config.toml
n_layer = 10
n_head = 6
n_kv_head = 6
norm_place = "pre"
rope_base = 48800.0
qk_norm = true
bias = "none"
init_std_up = 0.0313
init_std_down = 0.00422
final_lr_fraction = 0.1
batch_tokens = 65536
seq_len = 256
Each number is 128 + 24 x the weight over the matrix's rms, rounded and kept within 0 to 255. Layers, rows and columns count from 0. Numbers have three digits each.

# up: layer 2 MLP up, 704x256, rms 0.238, rows 177-193, columns 128-255
# down: layer 2 MLP down (transposed), 704x256, rms 0.217, rows 177-192, columns 128-255
# gate: layer 2 MLP gate, 704x256, rms 0.231, rows 178-193, columns 128-255
up177:112125102103100149127131144120190081148146109142130112094121118110122142142131122155142100124170144139089112121135150117157091165124088091104154107152165148128133073129122149112123099143139116088115126117122134127116115104155136124118128142120121123121116114095134083161130115110120186126131120129138155137134144134131090132150124107114162150147142128132117114113164115140087138112143
down177:108126092159139114190182115164076137160084137153099137150097113179176138105143111126118167121172171139143114118131081141110106114099105093143105141114143122136147117130142129115122126151143115094127127122133087123112122117145149131150168123107126125125153132132101144106127111106175126153169123089095119134117130148138152130139140100150154089132131081153134164121132128128112118125151
gate178:103140124120110148112137134158140141137135108142167113108097120143110137082095113162091107139112127132114150106134133142157143133112149131115106101157111184110131089123079153125152119122114131105136135098148070108122168122139126132146147113126138128096125162144115128129152102143123112134112108139123134104108084157168122111162165165149108139056110130130111157121143172161128091092073
up178:102124147129111163109133128124126131106172139135089143143135110160121092113145116133138140108143165122165124118120131124140129114102146117132104133163111093135100144122102159108111110168129157122095126119061132094130140205153140160136100114116126152084111140111122113128145075088186130093131093085115123140127100137119112082095099126116105128149106099115136144133126102147112112126131
down178:090089133147116124094090132165121162111139156137089130107095137123122131115170135118134119105147174153109119135157117160117145160152151146092163133174146147132147100105094135118134115140111110140091159124121133127092123140137129133105078151086159121130104157148128106149094068102156112128148154173101131154080144099129092115107149137150120104157048111131127166140125132110155128132130
gate179:160095178134081186111135143102094151147097127128158163121126096114126095129111094155122130138106113101100142124114149138130145137114131127121134129134074099177165143174140096140117106188083153128147104153094136102112112123112127160086110133108140132070104187145127088123167122144133126133143144113107113134142147109131108107139076174177123143185104160156134077112143113175125106086150
up179:156172108154124157118127136123148126118107099132138116121121143140160120129202113122135124123092120107163132165141122148120146141136122121096143132133124128134110146139142121151130130114118098148124112139153162128107136136182149115145082122103131132138147055127133159086150075152098129087128128134084122183117169125101090127140105101091142130113154110136137136142152181094148111083133
down179:119074105155089143148119107121147121160156138130101094156122144119088127137127117149172129127060137126142110145170098126140159147138122136178154155173120097105127117113140115160111100137133162133143070087160139152123143149113159124139121107142147139144174173138137108108097106109125143104106131157122155158140150104151129115127139111154122126099153114106104135132118136140123164129103
gate180:124119117090137142122085109114101131130147127121106100158113134166117118105142202117119129157140177161113129111124110143112139113113120149145151141152112149126099118158128108110121150143096153089131111145136086127120148118132120102110145139139139141102136112111126139148112150128133133122137161140117112142159119119173133154116132128128076123120165128160106141106137128124122156116126
up180:098123130124104119154107133112152146138127161154100107113138143116123139100146069120127163178141107123117124133123093133154134127102091140135096112156142108142146141121145135157132085139127123106123129125165129114137156131140178096150143098141131119099151150141139182119154137114151109100148139129139118074157158149129116141154118119109127146189105144097119166131115166098155116123137
down180:104079198116133118102142172096083094119086141134119136150180195121127149071088150110111159169122152111082120112099133133096131155086131160079085079114151109100131107097141119128129087145124178093141098123144104131125108152176153129156139108085116118137156143108109137142121125132125110136093174143121087149132138157131128141155118089077088096079111131134094135147110117092147136162093
gate181:112133108093160129161123132113099118162107122147159113155096139168149116153095148133166112082124101139160084139164148106157134147111151120156130145125128123112092143153130091142113134137129129137177175127116133114094063114126176153138143115109170157116157135088113114119137121109154142153114142160102127094103168152061134146129111138153122134145142121134113125139099111137108119132115
up181:134160128165168103139105135116097141141153128119143134181158113134165127119130123100121170093085080101147117154131140115119105134070150129134115127103130133098099141152111096120144114094126125117120110149159141117150131137151134134112111130148126118136119136109099118116086109106124084154106112162134151118142121115139118141155117129104147097129168130133127132128152112133128112123147
down181:155143133162144145145132098164151133157129128142139164094158094086091150130186075140118153120069133141127117143129116146139084144096127116140099139117101111088139107141103124103165127165114098105138071112122129102115097130162129150131147116087138111106144131078088120169121184054151114127106117147145125129114152134200134137110136148123115146105141144125129121099145156149110155114135
gate182:136136111126186081113131158136132135100149112158135114128150101118104117093145068165092146156132091139126116099163120102154128122109150100127145120091173070128131121134102159115117120182149099194144151098173083126107146125120136130126165162130175147108085122122131107145140134147115168087135112140147155081124122122111114120161119182120095097126117154157105166134140130156135115081132
up182:113156103107121105132114129138114118126121143111130106139097106086155071121150119138102101108091150108125117066156106155107115114143084158112130132124111107126121114100146089136121110137112144081123111157135114126121178142078150106119099144102133150138141133092132128144111140074149120098136175117137102110120122115127127105141129118093101126134112136112139139179137112099148137086164
down182:178113162108077110172116130124116119113157127127107135140144127135131111151144075071149181088173170123124172108110116155146093087135106119124095112069105127127154114144151136130107086108084135136124102147116154124128176166107110126155119177117118159166122152136158128146111128155122131124110118181133129119071147116161078134136140123123143170106121181078053090132147123121142135170163
gate183:121117149109099163110095136128135116119087135148097112126135115104133118120156128162135161178156168104102135134119089133118104120126160138113115108104151081122106140146128079123150138165118143138100111102115107121118167136102123130107131125126144131118120076137157115094094134160096120114114146120138102128127144125111136086095155121117164136100110129126120135093099140128097098113091
up183:137113146127140139125125121144142109081146158120138108119123152113138124124148128134126113116093113113120137115097112116108130078137114099111124110110121135097153111099108106116147106097118129225109115125101071120139129113160106130166150137139127155122082155131107086107129135126040109126138122119136128162136150136109167101093157137151103173085139126141093137098140164169103140110123
down183:121154140151105156145081159181088092124144143177157124128141118128145118152098114153090091147150125151113130147108160124100122115108101117115125126149115133138136150099110134150121103132111118092127137148100099102156124117138153135098166065168133150107145131152132129151143120112172102101107137103132091126107144108125123102067137168098153135118121132162126108125134133117130138116151
gate184:123142129113145122121171129117185144131130176106144143180086133130110103138132130146170155115083144129172139141094120124131137166140172094109158111093110120111131090138101102138112122132120180123136105128133136147120146150107121160150095118132166106092140102138134125125109100117130138097097107150139136113138122127111139138123149124134158164146149154110133123102088129131129165114125
up184:145111114099125142145175112157138123141149150153116125135142101121154121145092130129125118110121156149143118103059112140160099157129145113131111128161114173139091126123159102152130122076085165156129132140171156173110121110134165166141107155159133101132103123104115104135111115109111146119126104105105156126156134139122140104100132127128133148107165113147120158113122070096112147147111
down184:112123136135144111164087107141100159148145154133151146104140167155146107141112132078119121155111154088108093120119150160144134133139127184174131116116128098156097211130106138140116116159158138160127088137080115116140101182128133145088130112179148116113154131123089118154174072152163127134160127115126100150131075154126133124098177120131114115112131110137159098107055144142105120116110
gate185:104138127143124111131173139162084095115152120163124118143106119143145094133150121134166145160111102117096102158154121117136133128131125116121145137123127110140136128097156140160126160130115145092140138146108142121112125116108122114110150131180156120110136138105105138096122115134125146129113092104087079129171166135118137133109118111160140157077095128144098196136136130148089095129163
up185:137139170108110115141171106146157116108116139136108136154126148156135142086093106169138183142139173132113128118097139146135196117098131120171102153164191129119114137147119116118126108132140124149141102125105102110155104144120158160091122132137119145173104150147150150102113092123155143149094130115119126128140120163135144164136148115100159167162130134115107169100115153109116179086087
down185:154144156139070112109120192160173127134059148114161122134146133129132138149120099133153138134132129145150074131129162107135085121159090165151147156146092126126131104135136121145086147134166112178107168140158119193136126116130096114150141131079157107102122115113127095111128096154146127127101133139132150106127141118092130126100173161095098120177146110094127133103152133087076156170178
gate186:119163132138121149117135135153114119158111145145125153125139100102135104092118120109094087136079154104138140081121117120094144144134141158101133133116123101111138132124161113148144130137129125147135118141117174122116144124075147114145089137126157114086101142127132109096141091125119158147152125135120129134130128164128130117140167126112175102135120079142114105113111141172104114134143
up186:132116136147135123138114145116120131151139145167115106135112097138140126170141135120169155135154122140146108133127140111139110095142142143160131092104098153164106162161096092083143109158117113134147125097132174125130105140159096159120128103151121153162171132110126101125143129155123175138129113092111139144106150115121188111120105136147091136101165142123163108124150116106132147139118
down186:161108144112122137140133121084125140159105149140121147131092118115104169127107196114153126104119117125183100113147109149114149088091116105139146113140112098127115149111094130131141102139165158091151129129124142096100120140091145171151157113147137164153107106076116132129134132142112116142139123093135122118117133079123143121148086127122123137137106147182139129165186093094105104170101
gate187:096115178118057135128121151137141157113097171142190145151144147159095107124152136118163070103126117091099094094113133155210128143124099128196165154154170138155124139119127130142107134110115130113139137132093127140098148068139099102116146157120150138122134132126107140142103131140145146100139100139141112084129149115155139158140187127110144114138128127155137117097123172072159112139158
up187:146150089171123112175109191121127126125177113111130126128100135135158104141152129134119113149119152147116132123104121128142116071117133132097122144176168147151120124175152073109089127156098104109116117084102152104148128126064112142133118136108098102119152115159108095127091123128148128165115142142132104160136095096145154112086073121124098108119105102114160129173135074161145128110115
down187:070081121139086112136067144130125128137129095119148141153166121122115117077143136129120160131102171092139181173136116060183087139140110119162150131116124154123138153135111091148131099079119095108119107144105140145105130113125170143120143158113151137126110159156102073121133130102117133109128149141112124134120144085145067136144168142108093127132124174110113135104096076164144128107155
gate188:125142116156124153128127107167105143142109103139120124132131146145132124153053172109118127133149119169182141133098126146110141093112128169129110164137111179137130106182108119106135141134119156148128155147113132142108151132135113114142109111089142125097130100111130147207120135113103119134089164142100132137136177143117098120122120124132133170133156130116114103141112116140087125123150
up188:145135129163143118106118111095067096098133142124110130131087142108115056148134146121130091139118133131136139086145127128135119131153138139149101100103087153121173103172086118130137131140079154129105144116164131125150167115125128117103134123177141126119098141158137102112133156101108088108116196088103143131108095124114159097092135163087115120143125142126159153099132102117103138122121
down188:120167098137131140159099142137153095134157183139117084068159062150141118112089144147136138093124127121099116098064108132131132149139112096144117174157114132145165110093133118099140092142162155110105150134115166113080126125152143107124126110136102119130125124104085152121132141129139133174132147130131115153089138112163129134148140141096140118109090107141095120126147188134156156109168
gate189:128129135138100124163169158132088164138127114134157082114129143130136116119120103106123126113110135161112116131175168126126172139149114129142154107104157145108110127122104130101122135103141116158150192129100122148132077128131149125120154103068104156117113190154120116119118122126127128097146168117128134119096132131139114127094163104131137095130128127128131095096102162134118169116147
up189:145140114115105135139107139162173101123174145163105119096116141157138147104161130146123136134117143078108110067123116129145107153120116120090103138145112111116117130134140115148096127108083102148137118131157109132108171118168143154159094082129154132100089094119151122129078127141114110136124097133118136156190124161098086137137106141144122154137128144122137136134104098076118092082128
down189:141109108121172120099091154137157144143132149102145093172108131092117131155156138102127125109109118126168170143097134123113076122197108153152135156101139120138164140116089140145139136145161145119137115108154141128111125126139138166092134124120137130182149143118138130180145110115128140100135132099114107165071118079141156128077179127164123089127111146177095169092183102113090108130120
gate190:160149119107140129131151147094104112148133141107149086103089098076155172086108150127149091121177148093139146129219141153140134167139149143142174108199112142101147135134118101183145114121141127156108153137112143153141119177115128141161098173076156086059096113092125166091102112139106080100143126124164124184132136130183113168105118088127130115130125188170112130117098122118124172159143
up190:122112164102108117119113101092136169161176116123113133164158115160141122137144118144113127170168103107102080159123137129108113128129167114151115153138160158144143140107165204105144136135182147165095175118159145126130119132151187125107150109152078117115144152114156107147091148126129128162091130122135147078130126128143175128179138121132062142142097119167211113131167081171185139128109
down190:115124137155104137159110134134120187188126093142128158155103126136104139152115097112100182136127102098151144149161146100133083079110101121106120130144102100111101141150146112120116138118118103097139139175108149129079128100125124104130129131170108166124136109107129088150154162122112124157178161122094140109106117073124120170095154141107147169141149098095101125098160117140112101119084
gate191:149101131131155116148094159180129130114177148146135157121119154093132146112129151131109109145141080122127128144111147149125151142122154106091111084142081149165105117162127116156144130116130126129117135142139101142096108144083096137163043115123111117141131125114124122144111129121165161120103100138109126156131183141132142086147162111133118093098149104160069124101180118142109138135112
up191:092122103101156110107110113125108124141157079130118105150147150142101092086118156136088121111161148158145095137159144142146138195099102141124151111140097138088135182144098107120125097119133106117111134137127135172115132141145118144115165109097116134086054088157134097114134105175138099147128066127089177135151141164156146111103108136136093128156126097131098136111109097139118137095146
down191:125134120084158150141106109152148131127133137074109101131148116136142131133119182105156159176152133136137111120120115115149168095122122160163184130159132135142146118114130155126120084120118159136118119130148127084118119154120133121134171144130123117115189086121110117109102125105146132118092119129117150150137149178104136116077138117115092106108150121108127154145097153127116131121112
gate192:143107178176133130148150129078123116131125143144125136088141076143113100139186112106133066096183132118141175123110150106118114142113123148159117116115137121108138076148133132134137140112109142121144150148087118108108159138120153091123134123123158092154160105144133126123132123138134133116121079117079096112153128108158130148126109197132121146164122097155114129127123118140087131183129
up192:097116079096079170219117096117143140124130118151101114119126159173131171102119080112128146118095149140156157087139143126116096138131130135086115150129116147148134125113137145084114103158154119151093150117135137127134151112071100142136151118075089135141117125147133127119155117144162116119099122135089162109117126122120130129162156129127150166125115145121110146113104128093119115090142
down192:090154099119081099164127167145108108168138111119127087129115208148142118147099136114119131126105113161122119118164142105105130112164141172107151150137115167123087148122102158154080093159165146141145075105102112153150145138153145123128087094126173119130124123122107133157165128154129134153104132105078161127126141101113158136119127100116190088143136159152090101135116158148109098074101
gate193:125127133137108153160094087158099152121149149125161139139157124159105125126132127139168097116156188099102132141157117159118150109125129101135138115143131160118118103168113133159107109123130172184092073142113150114174110147116139164135087112111117171152150126104116124102123130113106141125137095148112076108125096139122140145132143158108133104126150166116116099145125130077112102156108
up193:115111134115153121111138159103115119128153117102103078147114166122079131134154156112150127107130119141132115113127136105132118169150093135138125102150097109115134115168100144151138137101133144164105126099110142138131137160101153135101084144150117100111125146138105130127133136149092109135097126089116124134102127113121088131098102115110144146114127172129160134055166135128156119133113